Part of a small language model's weights: rotary positions.
Each number is 50 + 10 x the weight over its row's rms, rounded and kept within 0 to 99. Layers, rows and columns count from 0. The size before them is the row's rms in percent of the matrix's.

# layer 9 MLP up, 4608x768, rms 0.0964, rows 346-364, columns 576-767
118:52 50 39 46 52 45 51 53 66 58 69 48 39 57 39 63 46 53 56 48 56 32 58 47 65 53 53 62 58 46 51 41 66 60 48 71 54 33 33 52 58 55 54 58 43 71 46 47 61 56 34 67 39 49 69 54 36 37 54 67 46 59 57 63 62 57 35 47 58 47 45 53 58 46 45 67 47 44 48 49 45 55 63 55 52 49 67 51 44 27 28 57 42 57 49 65 61 67 43 51 35 60 43 53 48 42 58 40 44 47 58 54 52 45 41 27 40 52 43 52 47 55 37 53 46 54 44 47 60 64 53 58 50 55 35 55 91 63 42 55 40 55 33 64 54 41 57 65 67 50 49 40 63 51 44 42 36 63 49 52 60 42 46 60 50 39 35 46 43 53 54 47 35 59 39 65 51 64 49 39 52 39 48 50 42 61 50 43 57 45 50 52
144:54 45 47 45 65 46 44 53 43 63 43 46 52 54 61 35 57 29 23 47 47 52 53 52 37 49 48 47 42 52 71 58 52 48 65 45 69 54 65 40 41 47 52 34 21 42 66 51 28 73 62 44 38 47 67 40 40 61 48 55 43 52 38 48 59 53 53 66 57 50 37 35 59 47 44 39 57 55 52 53 48 43 69 50 41 26 76 59 54 42 38 49 46 64 41 47 51 44 36 38 60 63 45 53 42 50 50 51 68 45 53 49 45 60 56 58 30 46 26 55 56 48 55 39 43 55 44 42 44 29 48 54 28 50 52 37 42 60 39 40 49 44 55 70 50 39 54 52 38 39 48 58 42 40 42 56 51 52 50 61 61 72 44 45 36 62 57 52 41 60 42 35 59 46 44 52 26 48 61 64 71 48 49 39 61 51 49 46 65 59 65 51
134:58 31 47 67 47 51 48 50 46 43 50 40 53 47 40 42 52 50 45 59 38 50 49 43 58 53 36 43 54 49 67 39 63 56 50 31 44 35 41 48 56 48 50 41 50 59 54 53 57 61 52 53 37 67 47 60 38 61 62 27 54 60 35 31 38 64 43 44 47 35 58 42 56 48 47 41 58 53 66 43 64 58 61 55 56 42 56 52 31 43 60 61 61 51 34 44 47 59 44 60 55 55 33 50 38 55 42 50 43 50 56 44 40 40 53 69 80 68 31 60 52 50 59 46 33 62 55 41 44 64 47 48 48 42 55 65 29 47 51 45 67 65 45 60 38 52 34 40 31 48 50 43 50 45 38 50 58 45 41 55 31 56 53 49 55 38 46 71 50 55 44 65 39 42 43 59 38 40 51 53 46 31 41 33 56 64 44 50 28 22 43 45
028:64 47 45 45 41 61 58 42 52 56 50 48 47 54 41 28 47 62 51 47 35 49 34 46 64 31 63 46 46 63 39 71 53 39 79 59 50 55 49 62 46 55 39 58 53 66 37 42 52 50 44 54 42 53 53 46 39 70 53 61 43 62 58 53 58 47 60 44 51 47 52 38 42 59 56 52 43 65 53 44 57 64 68 46 47 47 44 41 60 32 51 51 53 54 36 49 42 42 33 63 29 54 40 65 47 48 30 53 48 50 64 57 56 53 47 62 45 55 68 58 45 50 56 46 59 46 52 55 53 43 49 45 48 32 49 46 51 49 52 47 31 59 45 34 65 49 63 42 43 50 64 65 47 51 47 58 47 47 47 73 53 33 40 62 54 24 57 55 53 42 44 50 58 49 51 44 52 47 42 43 71 37 54 38 47 57 32 33 42 66 54 41
029:58 47 55 48 47 64 29 46 51 39 44 44 47 31 66 80 43 41 53 52 36 54 40 70 59 42 49 56 63 45 53 58 50 41 45 34 57 53 41 40 39 42 34 42 32 43 57 33 27 50 38 26 48 53 40 52 61 50 48 49 53 39 44 58 57 52 47 58 40 52 49 72 53 36 43 46 25 45 50 37 49 39 50 43 54 47 67 68 52 44 42 42 56 45 32 56 56 29 33 45 58 63 54 45 23 47 61 45 55 46 58 56 51 53 44 54 55 48 41 55 43 47 43 41 34 59 75 49 49 63 26 30 25 54 51 47 40 75 45 46 44 41 46 43 52 50 27 48 47 40 56 52 53 49 48 22 31 56 49 58 39 53 42 31 63 64 49 41 61 62 54 44 44 60 59 46 50 47 50 64 50 43 46 42 44 51 65 32 42 76 49 60
016:71 50 51 52 50 20 46 51 58 58 58 40 55 60 31 41 46 56 21 37 45 54 59 42 35 64 58 60 53 67 42 60 38 44 46 54 49 53 48 54 43 50 58 60 54 45 47 49 63 53 56 42 73 53 20 52 61 84 36 50 47 58 37 40 52 47 55 59 48 51 69 47 49 64 41 50 57 53 50 64 47 47 46 51 57 70 53 42 59 47 50 66 61 50 61 56 57 47 45 52 39 31 50 37 52 49 38 35 57 49 50 53 48 61 65 36 51 47 58 50 61 39 44 58 53 56 69 61 44 52 48 54 25 56 49 58 64 49 62 63 55 51 44 54 48 52 43 44 47 38 24 58 40 50 46 37 41 46 56 49 55 47 45 54 46 64 25 52 54 36 69 54 54 68 50 48 65 55 36 35 50 56 55 62 57 44 55 48 42 52 39 60
131:63 52 44 37 57 71 32 38 59 54 43 54 58 58 56 57 43 51 68 52 37 64 35 62 52 42 69 44 44 33 44 55 51 61 52 38 65 48 48 51 50 58 46 41 58 49 52 55 50 72 49 53 48 56 48 53 36 49 66 48 57 65 36 63 41 42 53 44 55 50 69 60 42 55 59 35 51 29 50 52 45 53 43 48 49 51 32 49 39 48 46 51 31 60 65 58 63 29 42 51 62 59 43 37 59 55 51 64 36 54 48 63 53 52 46 48 34 52 63 40 38 58 56 37 34 51 38 44 29 61 66 59 60 44 39 41 50 44 49 52 41 45 69 41 34 48 54 42 40 61 36 39 51 38 62 57 62 36 47 38 57 56 55 56 53 51 53 48 44 50 44 61 28 40 34 51 31 33 45 55 36 33 66 51 31 47 59 44 63 47 65 62
029:49 46 58 39 39 49 35 48 48 29 69 68 43 47 61 50 61 35 47 49 52 30 54 38 53 53 48 64 42 69 44 54 48 57 68 57 43 45 42 44 47 47 51 69 57 43 55 70 58 45 59 35 28 38 48 44 44 58 33 59 38 57 55 68 48 46 39 58 41 53 51 45 62 53 65 41 52 49 54 59 53 55 62 49 44 56 54 51 57 72 52 48 41 30 44 39 56 63 51 49 19 56 51 55 65 46 60 52 63 56 32 60 44 52 66 60 50 46 38 53 52 65 46 34 28 48 41 54 39 49 42 52 63 65 60 42 49 54 47 43 33 34 36 41 58 28 66 54 47 52 40 44 66 44 46 46 65 47 51 35 48 53 53 62 40 47 48 47 46 45 49 49 63 61 55 58 35 45 27 47 42 28 51 46 68 65 35 58 44 31 56 58
112:64 43 53 40 34 52 58 58 50 42 49 48 50 44 50 58 58 56 58 53 44 53 41 41 48 44 44 68 53 37 48 77 30 57 39 57 51 46 53 62 54 49 42 55 34 46 56 43 49 55 55 58 50 46 55 39 72 63 25 30 34 43 73 53 67 52 35 59 47 37 39 56 43 75 47 69 65 23 42 41 50 50 62 46 72 44 60 52 47 51 46 47 33 63 52 57 43 43 48 48 40 47 56 38 33 46 58 54 55 54 38 54 48 54 39 55 44 54 49 50 63 39 30 37 30 46 49 44 58 45 44 47 54 45 60 52 57 58 46 46 50 61 68 59 44 47 60 53 51 68 54 46 55 50 57 54 54 40 57 60 48 53 57 71 64 52 54 41 61 52 53 46 50 43 39 38 50 48 50 59 39 42 62 45 57 59 48 42 49 35 30 56
089:32 48 29 55 49 39 58 46 40 65 67 55 38 34 41 41 44 62 43 62 65 73 48 55 52 59 58 47 59 65 56 68 44 47 70 40 58 55 55 52 48 44 53 47 44 60 45 48 49 37 60 41 48 36 29 53 55 35 57 58 48 55 52 43 39 52 50 50 44 47 67 45 61 58 55 51 60 46 45 39 48 53 33 54 42 58 64 58 64 50 39 25 56 38 69 47 47 47 41 39 38 37 60 67 60 42 47 58 58 45 61 37 39 46 48 49 40 54 70 51 54 56 49 33 39 30 67 51 41 49 39 48 45 50 60 63 58 45 28 48 48 54 54 60 49 42 41 51 68 40 55 41 47 59 43 37 38 61 42 41 58 62 62 62 49 20 33 45 70 34 33 54 58 52 47 50 65 31 47 49 45 46 36 59 46 38 38 38 53 39 67 53
080:48 49 48 50 55 72 50 59 50 43 40 56 48 52 39 56 66 50 50 37 49 48 64 66 54 62 46 48 48 35 60 40 38 61 73 60 41 37 43 42 41 57 54 51 34 41 53 45 63 61 47 50 45 55 50 64 62 49 53 31 52 41 18 63 49 39 69 65 45 46 42 58 44 43 45 53 47 33 43 50 40 44 51 31 28 49 55 38 48 53 18 54 37 66 61 53 70 45 45 61 60 53 40 53 48 62 57 41 27 37 61 51 69 60 52 45 53 56 58 28 45 28 53 76 42 52 49 47 55 54 66 50 55 54 63 30 68 49 41 54 40 56 55 48 62 41 47 59 49 30 47 47 61 43 47 66 74 49 55 46 45 42 59 42 33 61 45 50 57 50 54 52 53 28 52 40 58 58 61 57 32 58 41 65 56 48 46 61 63 58 47 64
029:38 54 42 45 56 36 46 52 43 49 56 39 75 49 59 52 41 58 51 62 45 52 40 55 50 38 47 49 66 53 69 51 38 42 61 63 37 50 49 47 53 48 32 64 51 52 44 65 72 49 51 44 50 59 45 36 39 55 57 64 46 47 54 66 58 44 70 46 59 55 57 56 62 59 46 36 54 44 42 52 53 63 61 32 50 46 39 61 54 36 62 54 49 44 46 40 38 62 41 60 73 54 61 49 35 65 54 61 43 50 67 39 50 54 54 53 33 20 62 58 62 46 53 50 25 67 48 52 62 44 42 55 42 63 41 51 52 47 44 46 52 58 65 36 46 61 36 61 54 52 51 46 44 71 41 52 54 54 55 38 63 39 54 38 55 30 39 66 58 24 59 59 59 52 34 46 41 58 53 40 57 67 57 47 37 42 46 51 45 43 47 52
036:57 52 51 58 41 55 45 72 58 66 45 31 33 84 60 55 45 45 42 58 53 55 38 62 68 45 35 64 53 43 44 58 48 51 59 51 51 43 44 44 31 42 41 48 40 53 60 45 35 32 36 59 51 56 40 70 37 42 46 67 48 70 60 29 56 66 55 62 45 35 46 52 31 44 54 53 45 60 44 38 58 60 25 55 36 57 64 53 53 52 52 40 51 52 56 48 50 70 48 47 34 53 63 46 74 53 64 57 49 47 49 54 46 54 35 44 63 55 83 39 44 40 55 53 63 47 58 51 60 50 61 28 61 62 30 49 59 46 54 21 50 49 43 47 50 41 54 44 30 68 58 23 43 48 56 33 47 50 54 63 61 52 39 55 50 29 67 41 34 65 46 56 44 52 49 47 74 36 56 58 43 58 42 47 39 53 48 45 67 53 62 43
029:52 47 50 45 32 32 56 43 61 38 53 42 55 41 53 43 46 60 47 65 48 59 40 46 57 47 60 64 62 55 40 55 50 47 51 46 54 38 42 36 57 41 47 54 63 53 48 57 42 31 48 44 47 36 49 44 43 65 38 51 58 54 49 73 50 54 61 44 47 46 51 39 48 56 59 33 47 48 47 40 57 39 50 56 55 48 43 46 74 50 37 68 53 46 56 58 35 39 65 50 53 64 46 41 41 58 74 72 41 48 65 44 46 52 59 35 66 57 54 24 36 57 46 37 46 38 57 43 57 40 59 56 48 63 46 53 35 52 56 48 49 45 65 53 59 52 52 46 51 42 42 48 49 32 49 56 55 54 52 60 80 57 56 43 51 48 38 63 59 56 55 37 45 60 60 65 30 59 44 43 50 50 62 58 56 46 53 69 37 34 50 41
086:51 48 64 43 60 47 42 52 36 58 65 45 65 50 58 50 64 51 46 43 51 54 36 61 58 56 56 56 65 71 50 54 61 43 31 54 62 43 41 41 62 46 64 58 54 61 33 44 43 52 40 51 42 47 55 60 49 37 39 54 58 43 65 71 80 59 76 46 51 48 34 43 49 40 40 44 62 53 38 47 59 45 55 48 46 49 57 69 55 41 38 55 35 68 50 63 68 45 45 48 39 50 36 44 45 51 51 65 44 62 56 44 52 69 45 53 52 68 40 44 39 42 37 65 42 39 38 54 55 47 36 36 42 60 46 39 65 58 46 52 54 47 64 44 55 29 46 49 43 44 64 57 52 38 59 32 48 48 38 50 32 43 42 45 48 47 46 49 38 58 33 41 34 51 34 57 42 51 42 50 47 55 48 53 48 49 34 42 40 54 52 48
135:44 61 60 75 31 43 53 57 60 50 36 59 50 31 46 37 36 39 46 42 73 64 46 56 39 47 46 50 49 47 48 50 52 57 74 49 57 35 54 70 35 60 35 59 26 55 34 66 66 56 53 46 51 53 49 49 69 56 49 51 59 53 55 43 48 49 50 49 47 55 57 32 58 47 43 49 40 58 72 53 24 51 32 64 70 59 50 57 36 35 65 42 35 57 57 49 36 62 42 44 64 50 41 50 80 56 58 43 44 60 46 51 64 66 63 64 51 37 19 42 56 49 54 58 58 46 43 58 42 56 54 59 41 55 49 28 48 40 31 40 44 52 60 53 60 44 41 44 51 53 55 57 73 27 37 47 54 45 74 58 48 53 57 38 52 57 50 55 42 34 51 55 45 52 59 55 54 59 39 67 52 56 84 42 59 60 51 48 36 48 44 50
080:24 60 60 64 48 51 55 55 58 51 65 62 51 52 37 28 30 45 54 55 39 51 45 52 68 37 60 57 41 58 51 54 62 55 57 45 43 50 59 57 56 49 48 39 59 63 50 60 54 66 65 68 66 66 61 48 57 56 54 39 57 42 47 62 51 39 43 55 54 56 52 53 40 53 55 41 46 64 55 32 40 63 52 51 63 40 44 37 45 53 44 52 53 44 68 40 31 37 43 44 50 52 40 53 58 49 49 48 61 61 41 59 57 35 43 56 43 52 66 54 51 60 48 62 65 31 49 43 58 46 52 41 46 55 49 34 35 75 54 57 57 42 39 63 67 41 51 63 33 61 48 35 31 59 48 55 45 58 64 34 53 68 47 56 63 54 29 51 41 38 45 60 64 38 61 41 50 66 41 68 52 49 56 49 50 37 58 51 41 31 70 40
094:50 60 42 54 46 66 46 46 56 41 37 57 55 60 34 44 45 42 39 40 38 64 77 46 39 59 55 50 42 41 50 42 43 43 53 37 54 54 45 59 57 50 53 49 33 40 81 43 46 52 55 38 57 43 33 38 29 48 44 50 62 48 60 42 44 53 44 43 47 42 67 72 42 46 43 56 45 44 41 42 56 50 43 51 50 41 43 49 41 41 52 50 48 34 42 49 50 59 35 53 56 54 49 52 57 43 60 46 60 51 56 58 20 55 57 34 50 53 58 40 43 32 49 59 58 45 59 55 36 54 36 51 49 46 53 43 39 57 53 43 53 49 62 51 50 43 37 52 59 49 55 61 36 64 47 45 48 66 60 38 50 54 56 59 69 37 57 49 40 64 49 57 53 62 38 58 52 57 58 48 55 53 51 51 32 51 53 46 25 53 53 52
131:58 60 67 62 51 68 39 48 56 49 68 41 56 42 54 44 61 43 63 50 59 46 51 32 56 42 30 40 56 35 67 49 50 51 54 56 33 54 44 34 58 41 50 46 50 51 41 62 35 67 62 52 39 59 52 56 32 54 54 64 40 50 45 54 37 51 41 64 48 50 56 57 56 53 52 70 52 38 69 47 65 51 63 61 56 47 52 36 29 33 39 41 47 43 52 56 40 60 44 51 50 54 41 59 38 43 52 59 46 46 66 38 45 40 29 54 47 44 63 53 34 47 38 44 21 54 47 32 77 48 48 58 33 35 55 60 46 48 63 37 43 37 43 43 45 55 42 64 37 46 51 46 41 47 53 67 64 48 32 50 42 43 42 43 43 56 40 33 56 41 65 49 34 54 37 55 52 64 66 59 49 56 52 60 52 54 39 59 49 42 63 59
# layer 9 MLP down (transposed), 4608x768, rms 0.0157, rows 346-363, columns 576-767
122:48 31 55 48 48 57 63 39 49 34 55 59 38 30 54 56 33 71 53 50 22 28 44 63 46 38 62 43 45 47 46 57 63 44 43 79 57 41 48 42 50 45 46 48 48 51 44 57 45 33 61 29 48 41 62 35 37 42 66 44 46 50 44 45 51 59 36 36 37 48 51 51 47 56 48 62 52 59 52 45 46 40 65 52 47 44 49 49 60 47 38 61 48 35 37 66 53 58 44 51 33 51 52 46 49 46 50 65 25 43 32 53 40 65 56 32 42 47 48 44 38 56 57 59 51 53 56 56 51 57 29 55 57 65 38 49 74 68 40 42 42 50 54 55 51 38 50 38 64 49 37 47 57 55 50 41 31 53 52 36 34 44 40 46 57 66 42 54 42 52 49 53 35 46 36 56 46 43 53 44 43 51 44 47 62 53 49 39 51 62 63 52
133:49 62 41 46 36 47 52 44 33 59 39 38 57 45 39 59 51 24 51 34 56 35 55 47 42 62 46 46 42 41 55 34 51 54 43 50 65 37 80 30 45 58 55 30 20 46 59 48 23 62 46 44 37 45 64 38 38 55 55 54 35 46 57 42 55 60 43 32 46 65 65 38 53 54 39 42 42 42 44 25 38 32 44 36 50 43 54 77 54 40 50 54 53 46 44 52 49 43 46 60 55 60 61 47 42 41 41 51 55 60 47 55 63 43 44 58 62 45 20 55 46 35 33 55 44 55 49 55 47 42 35 68 35 45 66 35 48 59 44 46 39 52 38 38 35 48 41 46 43 62 41 50 55 56 56 44 47 50 41 58 48 67 53 44 46 54 45 26 38 64 45 49 40 41 48 37 42 46 44 43 61 49 33 53 55 29 47 40 53 65 56 43
135:61 42 46 47 50 58 59 48 44 40 45 52 31 40 56 52 69 64 46 53 39 57 62 44 24 46 66 37 52 67 72 39 60 57 38 36 60 51 58 58 48 53 42 49 47 70 41 59 48 37 56 66 23 50 59 55 44 43 56 52 28 45 36 50 46 53 50 57 46 38 50 40 45 49 37 38 50 47 61 59 48 57 63 46 41 42 51 67 37 32 50 42 56 74 47 43 45 65 48 35 56 38 57 63 40 29 46 40 55 48 49 50 57 48 54 52 52 55 39 66 54 57 51 60 55 35 47 52 48 45 31 48 33 68 56 65 61 52 48 46 56 67 42 61 37 59 44 50 34 32 36 69 36 52 21 54 60 61 22 40 59 53 54 45 47 32 63 51 45 55 52 59 39 51 67 69 48 58 58 46 38 61 52 40 51 51 51 53 47 32 52 53
027:60 28 24 37 60 56 49 44 47 64 38 48 59 35 40 47 56 53 50 66 71 27 44 41 45 38 44 38 43 72 52 78 59 62 54 34 63 36 39 56 43 41 39 66 71 52 62 53 41 35 52 63 53 62 47 47 46 57 50 53 51 45 59 51 48 41 47 47 50 46 45 28 64 57 56 64 65 53 40 46 42 46 45 60 56 41 50 56 39 42 44 45 60 60 47 53 48 20 49 40 46 66 54 66 51 53 34 46 61 56 56 53 48 66 55 47 46 60 75 55 43 45 44 44 45 67 52 41 50 45 44 34 57 44 53 38 42 48 63 61 51 61 53 30 55 69 51 60 65 35 51 43 42 45 44 60 43 40 49 64 54 34 25 42 54 52 53 41 44 28 44 61 48 66 54 51 61 51 40 50 34 31 50 49 58 60 46 53 50 39 39 62
029:50 58 49 65 60 35 29 50 63 52 37 59 54 39 55 68 49 42 52 58 43 35 44 52 52 46 53 46 27 65 62 63 56 59 39 40 50 50 48 51 58 61 47 52 37 49 38 42 56 51 56 48 60 29 58 51 37 57 49 54 56 54 26 40 51 63 50 48 54 61 29 43 63 50 49 48 65 57 52 55 48 45 62 39 63 46 62 51 44 53 60 67 43 46 59 50 35 37 58 34 49 49 40 56 38 70 42 51 53 61 51 68 55 40 65 56 62 68 44 41 65 50 46 71 54 35 45 42 62 47 53 60 59 44 39 51 45 65 50 61 61 61 57 49 58 53 52 39 46 35 45 47 58 35 44 65 31 52 46 50 37 52 75 51 59 40 49 47 39 45 52 42 59 62 48 63 44 46 46 48 28 44 49 52 48 32 53 40 43 71 61 59
013:49 76 48 48 55 48 69 60 42 50 62 64 49 33 67 48 57 54 58 59 58 48 49 64 81 39 49 53 57 50 41 45 51 52 55 49 53 41 37 46 58 63 51 46 34 53 44 42 36 66 48 52 54 56 47 45 40 43 55 52 52 32 55 55 32 63 49 46 47 39 65 42 54 44 45 60 48 41 54 55 46 42 47 52 45 50 49 50 49 49 57 64 35 76 50 40 58 42 49 50 40 56 44 52 56 49 55 58 32 49 40 51 55 44 50 57 63 51 55 52 38 53 40 66 52 40 49 57 44 40 61 48 62 48 40 45 44 28 33 46 49 41 48 50 43 65 48 48 16 59 43 46 42 39 48 61 46 66 32 56 64 48 36 56 41 50 50 53 63 51 65 67 49 39 39 56 45 40 59 46 71 45 44 33 43 55 32 65 32 71 54 41
144:64 72 57 52 68 48 39 27 46 59 56 50 55 45 33 59 44 41 47 59 42 46 56 47 51 47 41 40 57 51 49 46 57 60 44 52 52 53 51 51 50 69 63 34 58 55 53 45 40 46 48 46 39 35 45 38 45 53 67 39 55 60 63 41 43 44 65 46 60 55 44 55 31 49 60 37 50 48 59 63 50 54 37 48 39 52 13 48 51 57 59 30 49 59 53 68 41 56 46 47 51 41 46 24 39 53 67 54 54 29 53 50 67 50 34 51 41 49 53 62 54 67 45 43 56 41 42 42 36 47 68 52 42 68 57 37 61 58 43 34 58 51 41 37 44 56 63 47 31 50 44 45 58 49 58 57 43 49 44 38 52 43 52 70 57 37 52 47 47 55 47 36 47 41 54 53 56 41 49 47 49 50 53 46 36 48 62 64 52 45 54 42
027:45 54 62 59 46 39 52 55 44 42 52 52 61 37 38 34 55 51 40 45 45 68 68 56 53 59 47 58 43 66 63 53 43 53 65 56 20 47 45 45 49 58 45 55 41 51 52 51 43 53 54 31 38 50 59 49 43 55 48 48 39 40 53 60 41 51 38 43 41 39 51 57 37 57 42 36 45 62 35 54 38 57 51 51 37 50 44 51 19 48 49 46 63 33 57 45 56 47 50 63 61 60 54 63 48 43 50 49 64 60 45 55 57 50 33 46 53 51 38 55 40 52 53 33 47 52 63 54 45 30 40 42 31 55 34 41 36 58 59 45 52 28 46 46 58 42 53 47 44 71 47 43 46 36 47 43 54 40 54 42 48 42 45 29 47 49 34 55 52 42 59 62 56 32 59 38 40 53 44 42 37 44 57 40 67 60 37 36 52 51 49 51
118:41 35 63 39 46 52 57 55 41 44 30 55 44 61 70 32 69 67 56 45 51 60 28 44 46 73 62 54 64 52 59 69 55 52 53 57 39 65 48 42 39 48 45 44 56 44 36 53 84 25 34 63 61 50 31 70 37 60 48 40 38 54 55 48 38 45 48 44 48 38 49 51 52 49 43 54 40 63 33 42 43 66 57 38 55 45 53 50 50 46 39 48 42 50 40 40 51 69 38 51 52 52 46 66 42 46 59 45 55 61 35 63 51 34 35 42 55 70 49 44 49 51 66 44 39 58 48 51 31 61 52 42 40 60 49 55 56 41 62 44 43 79 70 41 57 33 42 55 52 39 50 72 53 56 38 53 49 50 59 67 55 39 71 61 55 50 52 60 56 54 46 41 60 61 51 56 54 72 52 53 55 44 55 49 44 36 67 58 39 33 47 55
090:50 51 47 43 56 60 51 51 15 43 60 25 49 50 63 52 57 51 44 50 49 64 50 35 63 37 67 61 54 56 35 46 53 33 61 48 51 50 37 52 58 43 56 72 45 27 55 45 48 64 64 58 65 58 47 48 45 43 58 49 44 49 37 31 62 63 35 32 60 62 36 46 67 55 69 67 65 26 53 37 22 53 55 49 39 29 41 40 49 38 54 30 41 52 57 46 56 48 46 80 51 53 31 51 49 26 27 58 54 52 54 65 54 42 52 71 52 50 54 45 49 40 61 51 28 52 62 40 62 37 48 49 44 46 37 53 55 53 47 62 51 57 50 51 43 51 54 34 54 54 62 55 60 47 34 58 64 46 48 38 61 60 57 52 48 63 52 51 48 54 36 38 44 66 64 42 55 39 45 63 55 44 63 51 58 41 48 32 25 50 41 51
082:40 64 56 58 62 50 60 51 48 52 55 37 68 52 46 49 53 37 47 54 55 53 51 40 30 61 37 44 76 49 28 54 32 45 47 44 54 50 49 59 51 41 47 57 58 59 53 63 54 56 56 49 51 36 44 70 41 56 60 78 44 45 61 48 68 44 44 43 51 45 50 40 38 63 67 46 62 49 42 39 52 49 66 75 41 72 74 49 40 18 47 48 44 33 68 56 39 40 62 42 65 48 67 45 38 31 48 50 62 68 56 40 54 33 50 62 55 67 49 30 47 59 56 46 41 60 54 33 24 46 45 42 49 41 38 70 32 60 44 56 63 50 45 43 48 28 50 38 62 56 33 39 55 44 53 53 44 63 55 63 55 30 48 57 57 60 46 41 46 68 27 51 45 48 65 46 37 56 62 39 60 58 43 46 67 33 53 43 51 42 63 64
028:42 53 63 37 61 59 54 40 65 59 65 48 37 49 56 59 55 48 76 57 62 38 82 43 35 42 61 56 58 58 26 47 45 54 49 49 56 35 52 61 42 59 53 45 40 41 44 33 47 40 50 57 52 62 44 64 80 57 48 50 50 50 60 58 59 51 45 52 49 59 59 42 38 54 42 57 49 70 65 40 63 35 66 47 61 48 47 55 58 55 60 34 45 69 59 47 32 47 50 72 34 51 40 50 63 38 53 75 50 46 50 46 56 49 37 25 56 49 61 41 44 41 53 40 50 53 49 38 68 50 50 39 51 50 70 62 55 50 58 56 60 43 33 51 60 46 60 52 59 55 48 56 64 47 37 53 55 59 51 51 57 58 39 40 46 55 70 44 52 45 53 51 46 42 44 65 57 46 46 48 43 73 61 59 57 61 57 69 47 47 41 56
033:39 62 35 47 48 64 46 48 49 62 70 50 40 54 47 53 63 49 37 38 64 46 41 62 62 40 50 43 57 49 60 42 49 27 57 51 43 52 54 38 46 42 45 61 39 40 54 34 46 41 41 50 51 59 41 57 46 47 43 66 35 43 52 57 60 64 51 65 46 45 55 27 59 31 58 67 51 56 35 55 50 47 43 57 34 50 43 43 42 59 36 38 48 43 36 62 45 70 41 49 22 48 44 43 67 49 51 47 52 49 60 43 45 59 37 51 60 69 66 40 51 43 46 57 38 56 47 43 49 46 56 44 42 69 27 46 34 45 49 37 33 57 41 74 39 68 37 22 45 44 47 56 39 64 35 44 54 32 42 55 57 35 57 47 37 58 71 41 42 51 63 40 48 57 52 59 74 47 51 57 57 46 47 38 44 44 53 27 43 69 49 43
029:40 50 46 53 58 61 55 55 28 54 64 44 61 47 38 65 58 45 64 52 52 70 40 34 47 44 45 56 72 56 53 37 53 64 56 43 30 58 62 76 40 44 55 50 58 55 44 65 51 38 52 51 37 37 59 51 46 42 47 61 55 36 54 49 44 54 39 60 55 60 53 55 47 54 54 40 43 44 51 55 35 48 55 42 47 59 54 47 67 53 51 31 61 48 62 51 37 40 51 55 45 46 51 59 47 57 31 65 49 57 32 64 60 56 65 70 74 54 51 56 39 47 43 44 48 41 34 55 56 38 41 41 65 41 72 56 26 47 46 50 38 64 53 32 50 37 50 24 47 44 41 53 48 54 46 57 67 58 54 56 66 65 58 50 56 46 50 56 57 61 46 60 60 34 54 45 54 52 49 43 57 45 57 67 37 58 58 52 57 52 40 55
084:62 37 44 42 29 53 62 54 39 37 64 52 73 40 55 46 62 48 63 37 59 46 55 64 56 53 30 71 40 48 47 81 35 48 61 41 31 55 51 80 48 42 46 52 57 44 47 45 31 44 55 57 53 36 44 59 52 49 59 65 42 57 61 56 50 42 46 42 49 57 50 42 56 49 59 41 45 52 71 47 51 59 31 57 46 56 60 42 56 52 68 64 52 38 56 40 56 39 64 50 51 41 57 43 42 58 43 37 71 57 34 60 48 41 53 68 40 51 43 51 68 40 60 37 29 67 53 36 69 53 47 49 55 43 66 67 49 59 62 41 56 51 57 42 44 51 60 37 52 46 47 55 48 41 56 48 45 44 36 42 53 44 40 31 54 50 60 48 75 46 65 43 42 60 60 40 42 46 41 57 54 48 37 45 67 35 48 60 41 67 53 61
123:42 53 59 68 53 43 46 57 47 41 45 46 71 51 52 74 50 53 55 49 73 42 55 51 49 49 59 61 41 47 50 58 54 41 51 65 46 39 54 43 47 70 57 36 27 50 44 40 52 67 38 53 54 43 60 30 70 43 38 36 74 51 52 47 54 55 53 51 55 62 61 50 47 37 40 40 51 30 47 58 44 47 24 65 75 51 55 43 52 43 64 64 54 61 45 49 40 60 48 52 50 41 47 58 56 62 60 50 54 23 42 53 49 48 54 38 37 63 38 35 47 64 59 44 59 74 40 57 53 46 38 39 54 68 48 46 55 54 60 29 28 66 47 34 58 41 49 47 60 30 70 46 41 39 47 66 59 53 58 37 28 67 47 55 49 44 58 44 51 39 35 33 40 54 59 46 49 44 42 35 54 52 63 57 56 55 37 39 40 48 61 57
083:64 38 42 44 49 45 68 53 62 59 62 57 37 63 38 42 51 58 61 58 55 53 39 37 50 50 49 44 49 55 45 55 44 27 53 57 55 60 49 41 55 46 39 38 65 44 53 50 49 31 65 31 27 51 50 57 57 48 32 44 58 49 55 45 61 35 38 46 48 50 44 48 41 61 54 39 51 60 59 49 37 53 46 44 47 47 42 47 54 55 45 49 34 59 29 48 61 46 47 53 42 55 55 37 45 36 44 69 50 55 55 39 58 54 40 62 40 42 55 54 47 53 50 67 48 61 61 35 38 57 46 32 47 53 44 28 53 40 63 53 63 53 41 29 51 69 49 47 52 57 53 50 53 49 59 37 59 58 54 64 58 54 64 42 65 63 69 50 52 51 50 61 40 56 58 49 51 39 47 44 42 45 55 38 43 61 60 31 46 50 36 47
097:46 40 46 41 55 45 51 43 53 57 49 56 56 66 51 72 35 51 47 52 43 56 45 45 54 47 58 68 51 45 46 68 50 36 52 44 56 46 51 33 43 58 64 49 67 38 68 64 59 36 70 42 66 66 32 52 55 41 47 40 46 56 26 46 48 56 54 52 39 49 56 73 46 45 34 51 41 50 42 40 43 41 74 38 55 56 50 46 46 65 51 50 39 49 28 28 41 63 58 41 45 62 39 53 46 59 72 67 39 49 47 58 69 46 34 51 55 51 43 56 55 46 48 49 67 46 45 34 57 39 56 48 40 54 45 50 69 50 59 42 50 56 48 59 45 37 54 45 62 45 42 41 41 45 54 47 52 90 53 65 43 50 65 55 46 64 50 48 39 66 54 46 54 60 57 29 51 53 63 55 58 47 40 52 47 46 55 47 36 50 43 49